Weights of a small transformer language model.
Architecture: LayerNorm before each block, learned positions.
Each number is 50 + 10 x the weight over its row's rms, rounded and kept within 0 to 99. Layers, rows and columns count from 0. The size before them is the row's rms in percent of the matrix's.

# layer 10 attention value, 192x192, rms 0.0526, rows 171-191, columns 0-63
089:45 54 71 67 59 48 37 48 45 54 39 35 63 47 78 48 50 53 45 54 75 27 49 48 49 41 22 50 50 51 39 54 38 52 54 66 12 52 44 45 36 44 65 52 58 42 52 41 53 29 44 47 40 54 57 38 66 61 62 50 49 45 51 50
099:59 65 54 65 32 49 49 48 35 49 47 48 47 70 47 49 39 61 36 43 47 47 42 39 44 52 44 56 12 47 45 52 44 49 45 55 33 52 53 58 43 61 48 54 44 48 70 51 42 46 50 46 49 53 26 41 47 58 45 54 57 25 54 46
094:38 60 54 47 29 53 49 48 46 64 75 49 49 47 47 52 47 40 43 39 41 47 54 46 70 46 57 57 53 50 52 40 36 54 46 48 54 55 54 53 82 60 47 48 74 46 50 55 58 53 58 44 57 36 44 45 62 52 44 48 43 75 54 56
104:59 39 56 43 56 47 59 45 40 43 55 56 41 30 45 34 50 47 61 36 32 62 48 48 55 69 59 60 44 57 62 67 50 51 54 53 43 58 50 49 43 23 42 44 67 54 66 47 52 69 44 52 44 44 51 58 54 37 51 26 40 38 41 40
101:58 41 45 41 42 52 53 40 43 51 40 70 44 74 62 46 50 50 58 46 72 51 49 47 39 53 44 50 51 35 42 24 54 51 49 73 43 52 47 41 40 48 53 55 29 41 51 45 33 50 51 53 53 52 56 56 40 38 39 56 42 49 53 46
093:24 72 66 68 45 50 37 47 50 64 60 45 54 64 35 67 63 41 40 52 51 42 66 49 54 61 47 52 50 48 47 56 40 47 54 27 53 55 49 43 52 56 50 41 76 47 49 60 61 43 50 51 52 66 48 46 49 60 50 41 41 39 61 58
099:47 62 81 47 34 51 52 53 45 41 34 37 67 33 44 62 64 52 57 49 49 47 51 51 35 54 46 48 60 51 51 66 49 44 52 43 56 44 54 37 76 39 45 47 43 53 55 61 49 27 32 37 60 47 56 47 46 60 49 43 54 50 59 74
092:48 63 46 49 57 51 42 53 54 38 35 57 62 43 59 68 44 61 64 58 80 53 42 59 38 52 48 43 48 41 53 62 65 50 47 68 43 49 49 41 42 24 45 65 39 41 48 45 51 43 41 55 51 58 63 65 30 42 56 57 61 41 41 48
095:35 66 29 38 49 50 58 49 55 55 46 65 53 46 62 52 53 43 47 52 36 49 38 61 75 59 48 24 51 59 53 45 46 51 52 47 63 50 51 52 51 41 49 56 54 41 29 52 52 53 55 49 62 39 37 42 70 36 42 59 46 70 62 56
102:36 59 71 63 32 54 55 55 57 41 28 45 45 63 43 65 47 43 52 47 28 50 45 46 49 42 53 46 49 42 46 58 53 43 52 52 72 53 53 58 45 44 47 52 53 42 52 59 46 36 38 57 56 56 54 58 23 56 39 53 52 52 43 63
096:53 66 67 53 42 51 41 54 52 52 37 36 67 32 42 70 42 54 54 41 33 45 48 52 59 35 41 42 34 52 48 49 54 57 52 69 40 44 47 47 47 41 36 39 76 46 52 64 52 43 46 48 65 47 49 47 47 57 56 59 58 48 55 69
094:63 37 30 44 63 47 48 46 46 58 68 51 51 53 59 33 53 63 53 45 58 47 37 49 63 53 47 62 50 50 47 25 58 44 47 70 50 42 49 24 33 54 55 42 33 45 49 45 47 61 59 52 43 50 51 41 55 42 54 30 61 37 46 30
104:51 57 49 66 55 49 43 56 42 50 18 26 49 68 41 56 49 53 39 45 45 42 50 48 49 54 47 54 47 46 41 48 48 49 51 72 63 60 47 40 47 44 57 48 46 40 48 48 36 41 32 57 33 69 48 44 48 64 58 46 61 42 34 46
089:54 43 24 33 44 51 64 43 49 51 61 53 44 32 48 44 31 57 50 46 55 72 52 54 50 57 45 50 54 55 48 51 56 53 49 72 66 59 53 54 53 41 43 53 54 28 46 41 41 75 58 49 48 25 48 55 75 34 42 67 56 53 48 41
104:60 27 45 60 55 47 48 52 58 54 32 54 55 70 60 35 46 53 48 46 73 53 42 44 44 41 54 59 80 41 51 47 52 43 48 59 39 32 52 50 29 64 32 46 40 40 56 40 44 41 42 46 58 69 66 46 42 55 38 59 42 47 51 27
089:42 56 47 46 41 49 48 54 50 55 69 47 52 61 32 45 61 58 41 40 23 50 61 42 67 35 63 58 37 40 69 38 50 51 43 33 80 47 47 47 59 53 74 42 67 58 44 57 49 57 67 52 40 46 65 43 45 57 62 42 56 44 51 40
106:52 55 48 38 41 48 47 48 49 44 41 52 44 39 45 46 60 60 44 39 36 47 47 45 41 85 74 47 51 41 57 54 50 40 55 63 42 60 51 34 60 39 46 52 83 51 37 51 53 60 58 53 48 46 33 53 66 45 49 37 40 47 57 66
093:35 65 66 40 53 48 50 50 47 38 24 56 56 48 54 47 57 59 55 43 34 40 39 52 56 56 48 44 44 46 57 60 61 49 45 53 62 46 51 35 37 34 48 61 53 48 60 54 55 44 49 55 46 30 48 59 33 40 68 34 54 43 45 61
100:56 45 46 37 34 48 61 37 25 58 56 53 51 43 50 27 43 56 62 47 57 56 51 42 55 52 39 57 46 43 53 26 56 54 49 58 49 39 51 42 47 49 42 49 48 52 56 45 63 69 49 59 41 49 50 45 38 46 51 66 48 33 51 53
093:57 36 51 55 47 51 50 53 48 27 33 62 46 55 41 53 55 51 37 52 46 46 56 41 32 62 58 59 32 52 47 46 56 51 55 41 56 48 58 53 60 33 59 43 42 61 49 45 44 55 42 54 36 64 36 46 40 57 59 53 58 47 51 62
082:59 47 73 69 35 50 51 47 38 41 74 33 44 50 38 53 43 43 49 54 52 53 48 39 39 34 32 66 42 50 51 40 40 52 54 48 34 52 55 57 61 60 58 49 28 69 49 55 47 51 45 59 53 64 54 46 33 63 38 50 42 45 48 51
# layer 10 attention output (transposed), 192x192, rms 0.0525, rows 171-191, columns 0-63
089:62 47 45 26 38 48 64 24 62 48 56 51 50 70 49 57 49 42 46 30 46 64 27 58 62 43 62 58 57 54 48 57 59 50 31 42 60 52 56 56 53 47 42 43 48 64 40 50 52 61 51 67 49 44 37 56 42 38 47 58 51 45 53 51
103:45 29 40 35 54 53 36 45 48 50 51 59 61 27 65 60 46 39 45 51 54 45 55 71 54 47 59 38 70 57 66 54 41 33 48 44 39 63 47 38 71 52 56 32 50 74 41 55 47 59 47 58 52 39 65 53 42 30 60 61 55 68 37 49
087:54 42 59 59 68 52 53 35 56 19 47 48 33 45 47 49 53 56 56 63 55 35 54 53 36 53 53 40 48 49 54 50 51 46 64 45 52 43 54 49 26 45 55 45 48 57 51 38 58 73 56 45 50 36 65 68 39 26 55 54 62 43 56 32
097:58 52 46 58 29 43 57 55 56 57 55 26 63 76 44 59 33 48 38 43 64 43 67 58 51 41 27 42 66 36 45 55 54 49 45 51 66 32 61 63 62 53 48 63 34 40 27 41 43 46 57 57 59 49 43 58 70 62 73 69 50 49 57 52
101:55 56 57 53 54 49 46 50 59 54 55 44 49 37 62 47 37 37 65 46 50 49 54 47 57 48 44 49 38 71 56 46 35 48 40 42 39 70 47 44 82 43 40 61 64 63 54 50 65 50 54 47 49 70 40 39 42 53 60 42 48 20 42 58
087:53 37 47 37 67 45 74 56 50 30 58 63 42 40 56 47 53 53 61 41 52 64 35 52 49 42 49 52 49 45 49 51 49 59 49 43 43 35 65 55 35 48 66 40 29 58 49 27 46 57 47 34 47 38 60 66 53 36 49 42 51 65 55 36
103:57 40 42 49 56 57 45 61 48 48 65 62 30 69 53 45 53 42 38 48 53 63 42 54 41 31 64 41 52 48 45 64 70 62 44 56 45 57 57 74 37 47 59 46 44 34 35 56 57 65 45 75 40 32 41 47 58 35 47 68 59 66 51 41
092:42 49 46 54 36 41 56 57 39 65 59 46 53 77 53 40 55 47 50 46 45 56 39 47 63 52 54 56 58 61 42 43 42 61 36 45 59 51 50 68 59 52 47 47 51 45 50 73 59 55 57 50 44 56 34 49 67 65 50 46 37 36 52 68
095:47 49 70 59 60 46 31 48 56 37 56 35 39 42 38 46 55 59 61 59 63 58 54 27 39 51 63 66 39 55 39 49 54 59 63 45 38 47 50 45 41 51 46 45 56 48 75 54 54 53 64 28 44 48 66 46 36 59 44 28 46 29 53 40
100:52 55 28 44 71 46 40 48 49 57 61 67 59 56 31 58 56 59 48 46 68 53 57 71 40 54 51 42 58 52 43 46 62 63 54 43 46 49 59 58 39 32 56 50 50 38 55 50 43 63 54 57 39 47 52 61 75 48 41 53 49 62 57 55
093:44 36 46 54 44 47 59 52 42 52 54 48 34 71 53 53 57 45 41 51 55 65 39 59 51 41 63 58 65 61 53 68 61 54 33 51 47 61 51 53 62 34 61 35 35 47 37 44 53 61 42 65 27 39 42 54 56 50 44 49 39 54 46 46
096:51 53 57 48 41 46 48 44 58 45 42 57 63 45 53 56 43 34 57 42 41 54 48 42 53 56 49 48 49 58 54 38 19 49 49 44 52 53 37 51 64 62 41 58 51 66 48 44 41 38 50 42 61 56 50 51 40 67 66 55 41 43 55 55
101:50 59 39 29 51 54 47 45 69 80 53 68 59 56 68 46 46 44 56 47 53 61 43 64 33 51 45 39 58 59 37 59 53 40 53 26 53 50 53 51 53 40 48 34 58 50 48 61 39 39 47 79 59 49 50 56 56 41 45 67 49 55 60 60
082:46 61 49 65 42 52 31 51 54 48 40 31 47 47 59 38 54 56 54 65 46 33 55 46 34 51 68 42 36 49 50 42 42 41 46 47 54 46 40 44 52 58 35 45 52 51 48 66 68 40 55 44 56 62 58 53 43 54 56 33 52 30 52 52
100:44 67 56 33 69 47 46 36 66 43 48 73 55 48 43 55 58 51 55 39 25 45 49 40 54 53 54 49 38 55 45 47 52 56 73 58 46 63 27 39 56 50 60 77 48 62 42 50 40 40 46 68 56 40 46 53 49 57 57 42 58 43 64 55
093:46 59 50 53 52 57 47 44 55 51 36 62 40 39 60 63 46 47 50 55 50 40 60 78 41 63 50 45 58 62 45 41 42 41 61 61 45 49 48 39 47 47 48 41 49 52 73 30 40 47 34 49 57 55 52 56 59 39 44 59 47 72 32 64
099:46 43 53 75 49 50 45 49 40 52 48 55 33 52 58 47 48 47 50 71 53 55 61 65 47 33 37 56 35 62 53 60 61 51 49 52 51 62 25 55 50 30 43 28 26 36 43 60 54 43 45 49 57 55 57 40 44 54 57 59 60 41 38 47
098:47 50 51 45 45 44 46 51 55 48 78 40 44 75 37 60 55 38 40 54 67 58 69 58 49 55 62 41 64 54 37 56 55 56 51 54 53 48 56 83 48 35 52 49 45 29 47 64 54 62 52 50 43 65 44 48 70 69 35 62 38 55 57 52
103:43 47 48 62 71 60 38 45 56 43 45 44 45 44 67 64 42 33 35 63 49 28 67 50 41 58 54 47 42 64 57 57 38 50 48 51 41 65 37 37 68 65 49 44 54 59 44 59 44 49 45 39 55 44 56 59 41 48 61 35 47 54 46 42
088:46 55 38 46 51 54 48 51 49 74 54 42 48 49 66 53 44 50 41 49 54 54 51 77 54 46 37 44 61 53 42 60 70 37 39 66 49 58 43 56 54 48 44 52 64 41 54 69 54 46 41 70 54 44 57 47 51 44 47 77 60 60 27 67
083:55 43 30 54 58 59 57 57 47 56 42 72 59 35 69 58 46 45 47 50 42 51 54 61 49 43 52 43 60 46 68 57 51 48 29 56 45 49 55 40 62 53 55 45 61 59 56 30 45 55 38 40 46 33 46 49 38 30 51 62 68 67 36 54
# layer 10 MLP up, 960x192, rms 0.0662, rows 0-4, columns 0-63
137:44 45 71 31 61 38 40 62 55 47 68 42 55 50 44 54 61 35 63 65 64 61 50 44 58 56 36 56 55 37 63 38 71 49 43 62 51 50 63 49 55 47 53 56 56 65 59 60 40 45 60 55 57 31 63 53 49 56 46 47 59 35 39 38
020:38 41 64 40 60 63 44 53 46 42 54 49 69 48 34 59 48 46 42 53 56 50 56 65 52 58 48 44 42 37 50 53 59 35 47 60 57 58 44 47 26 43 44 51 50 39 52 56 49 56 58 40 56 51 48 45 45 51 57 57 63 26 36 63
018:61 53 49 45 41 53 49 42 45 41 43 50 51 33 69 39 45 75 53 52 51 67 45 56 55 72 44 59 53 45 49 46 49 56 43 46 48 50 62 52 51 51 47 41 37 64 59 47 52 46 37 53 34 41 48 59 56 49 57 59 47 57 52 44
139:40 48 68 46 40 45 45 58 54 53 53 63 49 73 69 73 58 44 45 41 61 35 41 39 55 39 48 56 54 35 73 37 43 58 46 66 42 57 55 37 42 57 51 29 51 64 48 64 43 49 52 58 46 28 54 45 44 52 36 45 52 41 44 32
138:49 31 66 40 53 50 45 59 45 44 50 45 50 72 45 46 51 35 36 43 52 37 72 62 58 50 45 61 43 42 53 52 45 47 46 54 33 45 60 50 63 48 48 25 53 35 46 53 34 51 48 60 40 44 53 55 41 55 52 42 57 39 55 41
# layer 10 MLP down (transposed), 960x192, rms 0.042, rows 0-3, columns 0-63
163:56 61 36 43 61 48 39 52 52 73 35 47 41 47 65 43 59 40 49 50 57 51 46 39 48 54 38 50 40 52 45 31 40 62 62 69 64 51 21 45 48 47 61 71 56 53 36 69 48 39 54 50 58 42 54 52 47 75 43 57 44 44 35 41
008:50 46 58 50 56 33 48 48 52 66 64 55 39 67 61 44 49 48 51 51 51 48 58 50 52 42 57 54 50 52 52 32 75 61 61 60 58 48 34 56 73 50 30 55 38 71 72 43 57 30 33 56 47 55 47 53 54 61 48 40 45 77 45 44
008:57 63 43 51 65 50 52 59 48 38 54 64 41 49 42 44 40 42 60 40 48 25 52 46 50 42 60 39 50 49 48 39 53 58 67 59 50 36 04 53 42 53 48 72 84 33 47 60 51 58 56 49 64 52 44 45 46 51 48 34 35 33 60 37
134:48 44 53 48 59 58 45 42 62 66 53 56 36 59 57 44 59 50 61 50 60 57 42 46 49 53 71 52 43 52 46 42 53 29 49 34 48 50 40 31 49 51 38 25 54 63 53 66 55 48 54 65 62 47 58 53 35 54 46 34 44 49 42 61